config.toml
n_layer = 15
d_model = 96
n_head = 6
n_kv_head = 1
head_dim = 32
d_mlp = 384
vocab_size = 2048
activation = "squared_relu"
norm = "rmsnorm"
norm_place = "pre"
norm_eps = 1e-06
positions = "rope"
rope_base = 10000.0
rope_fraction = 1.0
qk_norm = false
attn_scale = 0.177
bias = "none"
tie_embeddings = false
parallel_block = false
extras = ["value embeddings", "hashed n-gram embeddings", "capped logits"]
init = "normal"
init_std_qkv = 0.0531
init_std_o = 0.0
init_std_up = 0.0531
init_std_down = 0.0
optimizer = "muon_variant"
lr = 0.0127
lr_mult_o = 1.32
lr_mult_up = 0.785
beta1 = 0.9
lr_head = 0.00576
warmup_steps = 200
schedule = "wsd"
decay_fraction = 0.631
decay_shape = "linear"
final_lr_fraction = 0.0
batch_tokens = 16384
seq_len = 1024
doc_mask = true
train_tokens = 116400000
steps = 7105
dataset = "wikipedia_en"
Each number is 500 + 50 x the weight over its row's rms, rounded and kept within 0 to 999. Layers, rows and columns count from 0. Numbers have three digits each. The size before them is the row's rms in percent of the matrix's.

# layer 2 MLP up, 384x96, rms 0.247, rows 161-383, columns 48-95
113:431552566499415460539488451484365581496599519549441572486484482525495460477555506547441470547532487521569569512503505484530491470546453385498472
124:518504388499480427499514558431496511486491515627424436533544472525531421570434515564516487560433516537483436478509493471446568479494505443541412
093:445547456459483477425487429563551534522422591467451569546499549549460538590451480533584531488562561454537564481546507441477491457541517486544450
081:535525481490475503427429510407519408472489501509538553647463616416473455585487576516479464491433572486485510534402533570566542545469492521448458
080:535476484534487477591487529491482523511540451457503544472520504576475497645537557500462459615467534463387591564466604522553513440444451508514537
104:580530490424444447539512412488456526551524517437491435552397503481536482537435463437550463475483502479597493514397606491509510450540536464517543
126:480504548559511402412578404479443519488538530614464528449543520500466380513494446492465450512421563410460419517484546495410480448494545472607470
049:470527526468393477454503555453500575508433525536437518310503511469440549568560427486532512455471498487456547497561495477580539503513448508507461
097:558540408487482492494464467521548453489559540471543534540460558509544555491497430431558447485496462502433507463548410549573487505582604486513444
093:470510517563460468368436415588445524544475409537546485626528574483564471462521471518472465508542507475492548395501488562530437509471512491523465
122:498499439537510512416569543511438447481492584478590539562503532551553405496521556535599558522472448514472568484580493446511488494557436675448484
133:485479527563509521569522559434568522537569538531506529477554495515519471580523465521471498518479502574449550573454486446515407444420427572625417
081:430533485521414499359480473488555602485572555414496614540488534524504507520500486539535440462481493498468492579479490519589456570566502494495552
112:448576406530431461407367502462576490568563496488467429511480485445496372504579475552493479442537522493503472564520457492491462440469488436483545
032:482477533596543490526462521494522572423410452511396511485511548459544481540591444478524488541505419521511478414578558532453494528463459558471429
079:443413392426480625511413447573510526454493462505489547526543536474468563510496409376482597484462522452539476560551483476565527467469476534495608
101:519497473467524577472460535402478365617504461557523447581440446537521386462514482506552561505403514488498466472471481560489581474570511451499470
075:531535519411456480430521499504479419521481527601494598545562521493577436471518417559484531502569527486598499448487479538596497480505506480466432
104:469592527521431525436521482508518436454487517462412430452521539438531516434596533408533560509520472494514458503499485485445454451456554498574574
112:559562474553526462469421574487451550561508524475447511485547616527509530530495451438523485516557435388465495525574557493587510400570611511541566
096:518516547516434523445498410507555622556463541521553605438559489583584431568476460492488469453399557583500480514494424497524530437556494487532524
117:513406400501472518511453585576527519487578617468522505558492566468498515518597463478497371537476513463442444416507583423503509460433526526477520
081:480422495520543580450496511500486445515512517525526566619493536588519524536481484508506532576559520535501597515478377494486517564433483565501511
070:471483512526596447501502447550469484475504554475441503435450534529513569561437471498534491602566501439481495380515495567446483500535429484512465
123:483534514510401391468541483424418516580483415581489515489511537572563520494532515514550455536512551572519483513508466476522495477437531528476514
111:469445584551482493568511499529520527492548498441520544539601477554567511502460478357546479575488548510481474439524483451487524514499473472607446
108:551492492431579551579431467503448392502595522539502552508569493579485541493540513548456466484466490447462512601428555620475478555480506470495600
102:388525569550523552452393478490467477568545493512413540463514370478549557448531464526493486487532447499547463443555491433573463512419523613492506
094:497518540515454528466474445556384546531542408475489539564411555536511411488511577497580508547539492501485550481503532591486589445426464487523543
126:608499516573444544515490487535447533534462578480527380499571520577494486425546479508522465421511600534467542525531524469486504530514503527594444
075:481583451543503537497501524502483387566538409419436480483480604456497524482553529466505546503587474523474499436529499553492576480581494511464421
089:431549424514499566486401465437550453571386639556486500523569472523470534555499460552502474480426578518482493398534467453459441455527548545514420
095:523621537487447502474560528451414513510495436551485511493597490498435436510438491562509427496466533526423557472538469540525449476476516442420495
115:552544523509444528437568455540532531527514514534421519487507506594521402560493537471507476482531536529504607460423510577571505516513507525536512
114:521357506537527529494476471458450576444536383488530514532559463505604567492522534565558449471448495500425485525502544491508440448518532538497521
116:512542546513482548566535449427498499513548574528539528482488470484547353448480518517490551598478460529471472425516438454394513471465436538549514
116:453486522521491498533557518453516467584610382447489553482510522458491484497577509524500508479466503539476571564479414567520576533548448458490549
104:583588651509506524534536483496456536503534506488476518557571520471586508440579502490554428476472498497478476599547530495385516522546553480566480
115:474529468454467445473507479433368440560530551529580547474497500404550478562531488463454576550499557548476504494403472553442462530532498592558582
107:430426507504535483532564437387504521536435466530520458429483455523547533508504462491571494423453583477400581437585547466451528488484522443468429
120:577481471505484433447495535500500424522487524515504492528607633506567566542494431600532434442572509468404583496548499545538607531471568549475506
117:428534551534513455489551515486518543505508480611505440476488497401527488519514479538569421561433602523462489564465431448544549480507503516546492
078:509498417489550496568527529493396482510530464458651535453436518495543508478505470581485528538465495488434428572492555575469541441512507449536521
109:536509459429417488426570488441525481451545465492351494471607501501520601479592477470530393418512494412480543427496579531511450489416581597559547
058:518536441595541488516516535540548498599480513572489468460545512491471475533444513620506532416388486496477496485474460547516453356492456517534500
097:556466483469458402455497473476587464530569525466542441464609478439534428615477525560520485529513532502459546520523497445527502490565571535528438
112:522524511448533441480546490492548478538493473565417572497593527427517406583575435590553432599498529522514468545423400535440499539523522483508489
091:516500561517437544623547407478541570490607553507526492556436603443487506499552484505541530481494521572476477453462578543647487403533519420543605
081:543558468502566484539530503482442441482445459450395502449491446554533507466405514546528445474445650516440407487510501508528461476621498546535482
094:544416420544566464505515465490531454509506605621584497493560495526517530545465408607496510458406539540467587534523499517510442505539566542420482
090:441476518431548492479481558539495475519452507429516534517548528450539446535547406403462402514458484391438489533524483559566435492541548491539592
151:518493513525562475506560583443523441541511483597526476500519499570522465550505482501537572568459576552403598525526478495472553499539522549589449
102:540532476471479486495420503459481506552524397466524548476519549500485503511534445610527542503517540521490440444611492465634471472523583444552417
078:570578485548540481483475526511535574608565626493466444496495540455501472550412456509488600541541535572451579446484578503512494452496482430545476
100:569503550643472409447604516426520550449463502490509505443469545589477618469484499444524470519521474552510476535431461497483501439494552599465547
092:592538514470481515581412474502572456481563526508605503591490477541463478496533529588501494551518519498454375585535477560538496420492532464439536
077:508449546462476521498486443415517459563414505444565470462423512509525484481524510444558464412510515615414485418525488365535456532481472613521493
123:512528473512516485512432543535468503540612495508506502508424505455526539476574495406428512515413567505572499465467483661521529449397528466564568
079:487431529526496554437530496351550516493533452516459586495430501547548569421518495500462509545519500576442496447398481470551530510493554481461488
115:478534513469468404522481408552409487520528476477579430514435501474579505531508474399447426390542449528408533521535503540571443437448490473554566
088:519523521483531428563551442493460509456537525497503479580566577456439394565477513524544493449474481447582562335508520532458437489458403503505511
098:572477447551494474491493491488558485508586440456485469567513458397442460519551548529560479502535538500382540510440473513474541548532532468573501
119:498543588517538441469505445533551447522520498489482510545497448546426475466531528547512436542480626550520517507558428497492488535473524468525473
122:413534548456484522533475464501443512575527500540426537494503481489507453514438416552538456526476438621466549619560583546497534429459516516423500
014:481525446536503532499494500534549519444496557534396562594530501593555581427492472493519412476534500472473455485520544346470419532467527499482502
093:513432511434571509481406488454494383500519575558500467490449460476551518467419497426447514457511457475452481605443577571535392465469541469501438
107:402518486579537440514515569541467467451514514523446428569497532446495438549652442384498458527474440539508495598462486426498545524440440489465548
094:511508503403449583536567476513457523537573477596490584518528518497506502462582470465521550521499572488500453455542554458417453487468540603514435
036:478530533500460493584477441472470411468518489500616519490434465480564516440413506468485427520526468456531556510497559468481487457527443575400529
078:451507518486396457500488556540528492485427496452497512612498508539493485512470543492520529515566543554558461474488528539503370557572580500424520
139:447573491458371434404480456476501499522425449473518506583541506563537442488515426526580574443543530537419548544475528461484464498577486541524534
107:513530554406535451514574502521565480519505410454513480502422589528559555497540457586571443433499552477504465518552498507452537513417442505646532
109:569507547460533513631626491471528545508510540565489500494613554445490484454598501569552494506455512619521375575464497503504526549452554592514538
100:554545518459542552462459529456551504489581516493381520417416417496573544465538487518498481528506543527445474567459521472469582464416504618528550
078:567560519468494528502477594533517608621504489521497497504503441486548480432526346468520499488500498456513442506373553505511550429484506576521504
089:508548386497456563511524443458524477586491520514423581397561506490546483569456499494498546471505564427451459442540495515491521511523560378524536
079:530528465495550390453451455438474452492485429517525490495593435583459472564492401506462443507552449552523518468528480463497545467524492469515608
039:415480493569581537524529526409523556503466442496537439457419573598584479528488453532535463544553430466585539509485467429499461555409510536446464
093:467471556532512506446527389586446451559526477426555514533475538485438475552530457502536381529439464581560437570512448543442433492554404511573516
085:530499490507481514525459448529461445491527467448473492402564563422532490559479510481548546522473579489506321520542468492538415557529485489580566
131:529557494496582472508506525476441529510604494499552560565499569434471460584566553497528515422462540492515460592448561420507524418588451538508504
090:520519583503499500520400501527405512519489483551546479533540385515469394565512456560453516581575469471458528447451597472475400466465486518492461
102:489501501476509530551461479439544508501471508555476513502473493546488677560521366533539522537439513517462462535439546463536478514452564486507512
104:567620372516484442514478557504553424458474532449431524541517508558649533503547546546477444469545535437464476379573534525520529454462506567495461
094:487522524518531484426512445539408497492527468407526465478417453603500483507557476494533615483499473472480511530528414472505538535441401531495505
110:437543535475462532428540459575541452525512478532467499525442584501513597529499479556512516554370482540499539522451504490494531522364389414566510
070:470503502553537515587461502487498453460554482593527410425480486556538522518612549499565478519466442507503526575529574522458496490497454475497548
099:446449557522536512500488482531492561530517538561444548460552461559465490432623482579588574468490441527520454414531499525601515489501499623434514
060:546518543464515490463462506456504511453451493463605468544551443467551501468457538447458463606528544484456544568574557530453484485565498644436571
100:525619523515451480457573442481513527457507478461393443503456516476477582566464474446521505522470446526477475459515497494603433470651475492536492
108:521505487494539540434475506458475483566544525592492502447543416420445524490500486536509501521539467528463538514488565541439517465557478436449548
076:541512521432553435462417588471492459557563533506485622541516452481521412409464474494500478534454423541536454430471538503565535505516542548506433
083:460540535482531596561422553576427444587638524566467594453493556456418479433469459491513450446563499447442550454528488550490497474490403460473482
071:450548515538512560515555599531466474466535488414481459596557515471495520602455447443531369547508409480606484465418513595525444446450586530517566
101:584584459590367491513484526507454536495540515545492568484460584505541502535505458534462522640440544527480462444581461511487432424512558553511403
123:476463538498451574536460514516491387590511499563493484473465477486504681458524475557540476466420580431554541500539558555492372420510431476528556
088:507482431509479497520452511542520554486521547507456493527567435521504525532554528511554468406469502603480580514441529522450583524511480489457439
119:511552586495474409525435409491592410513507385475603579512520490528530480512486432556544483441417446470494525562412548501423438483495451516615507
097:501502453428599506525450456455503409555558454493556608496558518473511474419604535515464489568507427471382573422503456462570474522549551491527438
081:600488480490443435532467481401518642435527523489597515592561453461502431513492482543516499489435473467462489502610505587568509453519466445478520
107:594532543513554547525459491540515472505618512520461502608513554525478396452512488544534434584456514534515438528525605521483420499475479488590540
115:417514547549580503480558531541455411531492442525510491569525547482546402495513461442563536518508571387504506589549509446581457551493489521510470
088:518501502400466507572511515433458463511516473537465465501384546384541420555521591505513564528462535517450484457640517559469525480437403526522578
105:565455463457525599505541452541481520498434438392541562540544536506574508462536521498516578487464376511505532606553537521411491471406469493459515
099:498552436522538607404540483370460503577506508480483572532490492576499574501523390555466553507517554548524436488542498403545494517522420482531554
119:485569570449528498500511555541462489509506407420504449468468501580483565574595416404542533544389474541493506502529477558491447516476529545546562
100:505555458504503486520455508500534511512478476474407424532516485553583497654457536531502523584473531547529439484498486502435417538423526548534679
103:508536424412424518484547487465478541506531422526469480517498446447554515509493461489560483439470450477421466426429475535507480487517506487451550
101:475604541518504604484482485526451500465496512545537454548540583494559471529511543590450491558535500580475504453551462505591499468477528529478365
109:522551442571473484510511485422379438448517463455545515617519470457501531509526483536485513552467536468555574550422415520551521480592462493534469
131:481529499440540387383428477497466439584486442508458489448506537469535414511598428483483489584438486471465543541449537472563513523473507621469555
118:520535429579526324480459585443454510505547431472474584560476513568485486608594547563554555526455465483526520473492526492543515431554389475495508
097:534553476495475459579525454520488549514552545557429496509507431528536512456509501617488394499443476546565522589476543528502465478565547535459486
045:420446489519430479468510411510572606506517506519658518478570582619424505639513426485564466420416477472528456553409472527485580478512486443479522
121:589454445568537534546501494461520500585536503542565507473444480519470580509568520593531446493473552415564516497474527455488521438592608487423530
083:521512506552489513521588469472443515489513445555512342494514522516458575542569445538513523441531527442470544489475533545552516459441406465543494
044:446514479474523516485434499464412422477528488513496528488437509491649479610495564558475531543424497506478440547616533511464452547505444497493567
066:524552512427461563531487469504536448462480487477441467529582494531557517524475586398457427581574486458409505584569508467526437434494512504531523
110:490567527523402494440406416505549530590555532505497471535490548510530472430487443498546465486435595489545497564462528469527559501547596530505471
102:580443528568589433420544429479498504564536484597580550517395514456560525510486531479457504547436466464577369498509511503445601448475504514495482
123:498472512494498540453469460502500538416533463554571534529619567560570453574450469482490503503543517482550471445536593438434470468475463426473507
114:555485549472489543480419504528467535489527583550481458433500556577419543603586410502534485538496459550569522413572620488449555492464429516560512
083:503513506529545573563468478540516496599586466459583527538549435463495446538505541516463453453469529478521461426496483463517490504609420519415488
134:530547433538500493551527458498463531515520487509492532547523512493480419600545476484487468464560595574477519549481588513539488391443496508485469
113:553527491478514402524503477486513542553510523484531453461478560475484549439452520561563465583505574494499519581634544515509442463508577445442502
119:629543515453504441457448509533438525486484436464569509550518525517582405495558484492412420511508469534528478500469470419470604422470438449501571
074:482542542546528589524527486428539483552527522466485465496514571363478442461561337494500527421448532397503454514442487534495446495412454458524569
068:637458499502540484484420494509412506536527473547373494451576473488458402483523503507550456521478428495521486479456514547394542530483416537470535
083:548534535500529527589550485518546548543527458558495480470544552536537465486413558581477348519571471513472588435492536398494496573423577527581503
089:485548561523515466507429457520552434492543451384530444483546481504472461557471477532471510533454531549488493351450507491539520511493472527442601
076:451462534548522585479504438552526551540536462435496511489469537467502571568561427508538484498498497586512531436515609493599495486443410531487512
082:462559494575525509452564437421528559439510497430476555474607511519507401490584448439492452475478537496537451461449512520418546459471557430531607
096:458608592553549499553495456453509542566466634463462484462477463501468483491559534466450650535505543427518485493470445498501564473544521514436426
087:542521431576463471515525412530563502555569541485491545511433590547539505456478498484481535437496467556504506415505547529458411476453461516442546
121:530576452556481496600503513492392460540493512485455556513484512482468446500466464477516543543445599614439468452451459479493435441593466506478553
059:467443616531513440439543465511566424473592596463540530563461470555492460541520517570424513556510412607461497468453478486441514485505400529511518
114:625530507386470531532534442515500522492495423388525474509495539524523487483519495555581430496505503428519478532568499478549340517447490464551526
135:512539450558562516454492460363518573470436535495523512532527531536502413535521512464572508497410475497499513525551553477495510422495439411520509
103:547486611511518589606589473467423488515577539416493476512516530532517403561484504527569467503550513503515445437409430462548519411553535523539448
105:455489504462540483467479523425515457518576555563450541527497482517573544468569487524475457498494500445559440478554454414452393372448534519513530
077:476522551624492412449518497439468452499491555381483499504497504434463419571453575396490520550462506420449474553492478499519457470507442449495423
110:408528428442582463521415402487381547483498438488564503549556600506464397548581463491462540427480435527546464543538532496478589436510477470522536
091:512572579466482546521570423513522590481526474451437613445529463561486429520505468495514528439488606530502509468534560453566546426546430559510480
099:454510443529430498478484527412511533515511402409488448447513493424533597483528515434509513512464522498423520434538495446531458433466536509541508
092:455510494458530561566580585557530581488552511485470472445541493531456501539533540507535467482543495496474512349542461409445533432521515572472446
100:558556549402517432581560390501477491589574535484528510509487607475524520511430462541530490525468458588532516405505551484448482515530466435500532
067:471481512484522633447363424487504394539517542541454578452461420468531451414514478487462501545477457594457464524491506499539467492445424473512568
113:544475489518514423490610421442503493531451481450508435547425420532521387522483448626518455505443412570465469522512480387534515459491466479451549
059:603471544408490457614568481374485493517471412539479491537502510473476561584476496559518537542454549495439510470453523473496474563535490543518503
039:556674505573537439530550590461566496460542454473470466476575517469573414528476520532533494622518480488504508502561474501549521477559576489487444
123:498526453551610484511626467433464538431474538490507481499476581446586507470446445543523484515443555506524494488463519401472529432524442395604543
130:551434516547513590560542486440507413507527504507389488522589629536467487480483412484498385529483477469375575571485449447561391528491470492551455
076:558543561482442362529551525474462515500533436432473495423568497441515491449558515510492569474516465544458470450510503437582450440489547396476534
109:458424438441430496452506489502526480583448444425462555597491492428544549486599482600462468530509533490446490544506534503495430487509466459605572
052:563530390561495466457461486521417507580523503553436517445444500465479390574572454513512510575494451488500522493459532522523550549468444521424507
117:498518517461457542484520502406531523492466514519497518519545476473481461555522489560540422349534478388527457513510584556548492481443617542524557
097:558511481510536471519517571504514483508431478513552491454491556505467542524578492460474473537533454517435482541514498637406436435417479485512502
096:508558472488496522471467463407521414432523542395500537566558482480472433578461474534588437475413533542509525562503465487490499521488357476537583
125:479470436470463423501563483561400524567451594510563474453542494543552630534476425438570535497562458452431506449538476582460378403517521492493488
126:569491609515655456547554439483544550541538502578438497507491486481487489490525523552539481506474582561584528450542441461457530507414491552537617
101:545488514495555574527470412498494448529470440543510473503458550548447416533551460415530546592474513665514392587458461469420552524376462529509518
125:561453533410513570474514535510515500599542465504452482596448478489583481457542507473477413557464471515565542451406536501536432512527515554465510
097:535568506466520416477461383508421483521562517533359556519483517474550409518535548415523484557569462531571419495528588472494548603515491519461529
124:545607494537483587583497433604490459475597456523547436553534482502426549468459511571532504469551488594453513458554476482492444439466538532422427
123:575571532521546551506461405472507526514568528561557443595486488542485512471506531508519623479509584534559459463474410427517492450427476561463425
102:541462569502546481499478510422444453561504486486511481490578420518503492489476476470671590566508473499558471421505459474556534486564523513535561
116:519547606491453583527515532431491521490554525576504553491505572548539450511551469499633454425411548494440543550491592468559490518465416434408496
098:567531495461500522467488462459477449522453516436482530433526464525534578535444501423531608449503549434456535424456487436472521509453483522584436
094:416523542483489602438473599493509478569533536532495496530528417581595495508451448523540539609473474496477475523489458636608510488449515549508487
119:514567419493396589394562411502497479532524540559515544462492524494592515480448479458572385499520519477458519543499450556527477378468487498521504
103:500603476434552411402434540493497557541530539548486380543493506542501455552459477502527516490556519514595370483390546516462496502377445490506546
078:476480557562496434541519531491527507585502521424578489518506538538449480449567506551488468522430431534559546451469538506396467529546475510529580
126:578521510492531400532497485584400449608508507510497467460513458430581325516549542448498526539393446536522504499499466464568469486509476520488534
098:444512524527605418436557532451511524458602456493450581527488498587465463480523530536549547574489538487533496490450599532519539546481472521472501
024:594548502520442497491511517481506533536546470520486473404508464442487472541389510516505412564578609423535517565595549445430475519520439544532525
087:607473597521426397442558442529504618467498633472473491503548498552409453509551516484564571481520510499402487495534474458584463449481503530450561
105:539503506476506419484378511540531523573526473500496559505533519628518577544512405545474575398440485475507592500504592501564549486524477524532535
126:534503485461513495556564505557589477544500477474475509533469444493494545493499368546565473450496625559537607526571424474497546440509543537455524
104:598559578474546379496520461509449453527532473517496476517517527494550407435507534450531493451571509540593493501544508455475492554516466567525532
097:438605549435485531473480489498497637525566517446510601526531554498443532553546483461521444455555488559470504493428583474515487508437458526582489
110:417537450515415414470520459329515480502491471612564550465530508512569513529539416563421492485503612527523522555522480531476506468512508474502515
087:506529510477545481537437466487534622484626555387478541484492517547549453542596488431537530433483585469434550509529464530502471450451496529509528
120:485479531537484618436455538489561500517573547487475641574412534476572469522474490530453529538486406503532516533522510494555464504430506550549435
090:529497500496479495430465552424589546487488514454564457607425591486467553559502569393545555508448495551438488456426596507522581431577482486428499
087:472447455613577507470530458566473596504533571408444568491441557543519501458528538516572437437528443501404565410535506462579547488498493435485456
098:459522470497469593489501476535417438485470511525551434532573444494525498529487543559529479586533517492468510469482476463561468421521358415446514
102:467454472545457553507516502435384386523475505541497538563579480613513526509464483529556530447436469515457447545528480532534443563448568522452504
110:535539582617561527537578535494391615523468473518570501553529444464535537502529412512575625496478548524422443412464526431539531566427499435535504
102:350566557587452535472493493498512486525495534507544517473494613572542457457512433554545522431445418576551492538474517559512502476516465412421416
102:431468519645468553519447465550431509537511593453524487493595512504475506532492447502453540484414510462507494507493445521427509481480527553423526
088:483441500488571453450500492466452523503601551458513530568577532493496506490475419467417421470406425457506517479401467494490502539479543620463516
105:471538554460492428497511575512512544523442440462480515529537598548522419505515476584536562537547539466519551552500500414433374467416519499524524
106:407610523433444516568437522462569460497543430568537457569568505490574464526537413558559446476531481462488387466530531520580423460490503441526368
090:499564437479467543554485395559477417598493442391524511499498517432528544560499451480499557430459480485418412432447371544537497495446437517457461
108:573554572455524572499519461555478481561507466486481444519558484519459415410527512537554464484467437512497583499327515483529512463428559556448481
084:517474498500565456496601475563460533542519508488567518541511543545546426483469491564544433581503445581517483326461456495520469500491392498418494
105:537478571532520502498578469541542530534444527450402579498481567476502570484552522537461527537524430526498466435479524384525511494421470490502548
041:418557413420532511520545575424521453536545501457484494517579413506555437560552509472542552493350432491513511490529532553552590527522497456522385
128:533448484585546498570397460506515458456514350504466471551580444544456498468591419388512516476591449522476546452545492568556478514473523513498515
097:471443465602480541520453518431474398477557599430452471524533617562563408535459495535454511493499574547476561477535473502494432444576504511494463
033:507532534510530603439526484533502474619496477490433488483635391536514596452485566440390529441452449501439555475521559522554506526484541596524410
125:525456541535493452621605561519518430520522461474493566525483558542460466509488519593509406410541497445404553461511484493444452437434451487513426
099:471507414504433556530463533499470436424453584471594506606573521476423463517506514481521492501509548450419535528519522562494569483467524547347386
097:540566512494464517630544465541567534517525538553610503583517547446495549511490549519511419510503547524451488478515562491505428438547538431574474
056:459545624570581486535411504457428385565554488505498547489411444479486503450607521552416509542503456546537466555509498490523488563454550569495515
079:540586407476577679488517498485456503577595456480405464550455613486503463532548479514503460531531550448468519421489483574557428518424459573452481
109:548549615499529389486497511535475486454467538504583469504527462524511549458554430553437434506552482526506487404464447416579508432521515469530527
069:521502476589522424595487483531519525450539529540491491555436521537583427469478481492511403563559439461430490431493501490548398527546515520417474
115:520543578523479480514459493484486423445487577428581572558428540473557464513496533471560505617521532492396474444470529531426528506544501518462474
088:489544487523519465388422481443531545602475493509516490525631548603529505536467490497520478548534508508505500482411471589500625493594578409515445
098:559556500511552486347597492511539431442531556513469482486563514512557516545519464590495500474448572516471459397521441441454543406495470587541524
084:567493503495541539479541467550455540456564532454490402558554551508568439449554482461441440582546588505571419462559447507442465405463480616503422
044:526525501539519526472499544461578565487469516499508436408569462553549546557399500586541489549486508464479505440530502598511557445490494517464526
113:485608523516442430543490523558501491531533506540563499551512631508464522479491534572485475524519510462486501503468528481557469436512493439386591
106:534468481403537529528455531531459360495465595565474518585531533513406451543459395526574480545480563438439564445455589507555499549393532503505361
075:497508511583429512509393474496501571493518423548511444523501563535613542416545473559563513503480477443530501611484493533536566498495415482538469
082:475495616553572570513554471477487448440559483523473585456453497441465528508512492564552504632534390618487489438504512446527455483415466478448521
085:456614523569458408526483396464461504509539535510487537418531446541478457486573437457404479550509421560505552467467447508506491489522529508552483
108:531558563475494469539484501469549516515492516474399458552430566550512487422509516530561508498381534507538432497540477466575476388468496466483524
116:594496488496486474509546476457522470561483518487404514453388532446467506492548486526546456428491507584493494500462469404465409492554463566470418
092:461502466424484486499426480582544493512487472557485554608498496504473449407460441444488480377497555474533522515427554477492525478572584542389474
077:483522591502599501537601472451463462574542538428520558554440483561442480469508416512453463500469498489535472469572455561519554513455495593468466
111:494526519581403477551508537490592541504547487548564556547536527505396596588522506476536569486429490444432498529432437500457481492539502491606575